Part of a small language model's weights: width 384, 756M tokens.
Each number is 128 + 24 x the weight over its row's rms, rounded and kept within 0 to 255. Layers, rows and columns count from 0. The size above them is the row's rms in percent of the matrix's.

# layer 4 MLP up, 768x384, rms 0.149, rows 760-767, columns 256-383
size [107  85  99 103 102  94  94 103]
[[127 154 146  88 140 117 124 109 136 139 139 117 129 150 106 108 139 118  96 106 128 120 163 131 158  94 103 153 144  93 128 153 119 149 102 112 145 135 119 136 127 108 172 127 142 168 150 174 133 159 115 132 179 114  91 100 101 131 104 104 116 111 123 114 157 103 127 111 142 109 126 171 108 126 118 110  98  76 145 165 145 145 164 132  91 115 122 136 146 142 126  86 143 116 160 125 101 167 139 153  87 140 119 175 125 168 175 121 130 116 157 134 132 121 145 127 163 131 127 124 102 113 161 106 162 131 149 117]
 [112 136 116 117 104 102 108 166 119  95 113 127 107 158 107 112  83 148 111 112 148 120 154 139 138 111 107 174 146 142 130 108 120 118 165 165 157 127 118 150 106  77 121 148 152 102 137 156 137 147 120 104 112 129 162 130 116 117 165 108 153 185 142 132  91 111 127  98  94 141 164 170 176 107 142 169 122 148 128 150 114 131 141 133 141 155 121 118 151 159  74  58 110 150 123 164 131 145 132 116 177 152 144 115 120 167 101 122 127 170 134 131 147 156 195 158 169 124 107 141 104 165 139 157 139 167 122 105]
 [154 140 116 115 166 118 106 142 124 106  98 133  84 158 127 112 112 110 124 122 144 155 174 115 138 117 130 136 179 126 108 142 138 157 104 125 127 161 100  90 157  86 158 131 104 138 135  86  95 146  92 140 105 135 127 117 145 125 138 111 154 139  87 166 112 124 164 125 158  85  93 147 112 130 114 121 170 150 172 139 139 158  98 130 105 176  98 143 170 125 150 102 161 100 109 136 125 122 103 137 112 108 111  96 129 147 133 116 128 128 158 114 154 103 136 148 141 134 148 175 121 126  94 111 140 153  87 123]
 [114 141 119 156 181 129 136 134 157 174 156 127 163 135 104 119 166 103 109 113  91 101 134 132 130 126  94 160 130 106 130 147  62 111 188 123 130 102 127 176 116 149 127 124  88 123  98 112  87 140 158 119 114 139 138 165 179  77 136 144 151 142 122  88 139 124 140 151 106  90 134 101 164 175 138 111 117 131 175  87 161 108 148 139 143 125 123 119 142 131 133 159 141 182 137 120 142  84 135 121 101 105 158 116 177 126 104 117 143 134 125 138 105 105 125 124  97 146 130 114 112 148 173 155 136 137 114 138]
 [135 152 173 114 100 143 155  91 120 102 122 138 155 122 112  82 136 135  84 123 125 129 154  95 100 132  88  76 112 145 120 152 141 125 131 155 100 153 128 122 104 126 179 131  98 140 128 148 111 100 143 148 149 131 133 156 133 126 184 181 139  92  96 115 135 144  98 194  87 155 126  85 152 133  84 136 150 135 130 113 153 119 120 159  99  90 126 124 149 132 150 119  98 109 139 148 121 134 125 135  61 114 118 140 139 117 161 138 173 130 121 106 120 144 121 126 114 115 103 127 129 124  74 144 114 125 140 156]
 [102 143 107 156 121 134 169 114 110  98 142 135 145 120 128 105 121 117 103 128 157  95 126 130  91 132 142 107 168 104 149 104 125 130 150 161 155 116 162 158 116 109 129  81 115 129 125  92 122  99 196 176 134 119 136 135 126 128  83  68 129 149 113 147 129 103 131  76 138 129  96 128 152 103 100  96 148 129 119 151 134 127  98 158 100  88 129 175  67 133  96 130 150 143 151 109 127 143 133 121 147 122 113 136  71 157 112 126  88 130 107 171 152 137 166 138 139 162 133 157 119 175  92 127 121 118 129  86]
 [156 126 114 173 142 111 134 142 136 126  82 131  90 170 133 110 107 156 139 123  88 115  94 135 161 139 125 128 142 148  97 115 144 128 138 149 125 103 138 116 127 136 120 146 102 124  85 121 123  89 127  93 130 118 114 110 147  96 111 128 109 109 131 110 154 137  92 109 169 127 145 130  87 174 117 102 122 148 138 185 143 144 131 174 150 138 124 162 103 115 112 145 144 167  92 149 119 131 134 124 154 114 107 162 142 105 120 167  95 150 120 143 152 102 139  94 104 149 133 107 135 164  70  91  98  68 159 105]
 [152 112 123 119 119 130  88 137 134 150 151 138  84 108 154 149 138 138 123 112 119 148 128 152 121 118 139 128 122 126 111 108 153 144 123 170 147 141 104 118 111 130 155 159 121 131 105 100 121 102 131  80 106 148 109 135 197 132 127 145 105  84 140 102 114 105 119  99 127 101  97 128 122 117 109 148 132 179 119 125 132 109 139 146 146 166 156 121 190 126 121 115 141 123  95 171 165 149  92 119 105 128 141 144 165 104 139 131 162 105 145 158 117 161 187 139 134  89 126 123 129 150 106 114 104 145 120 123]]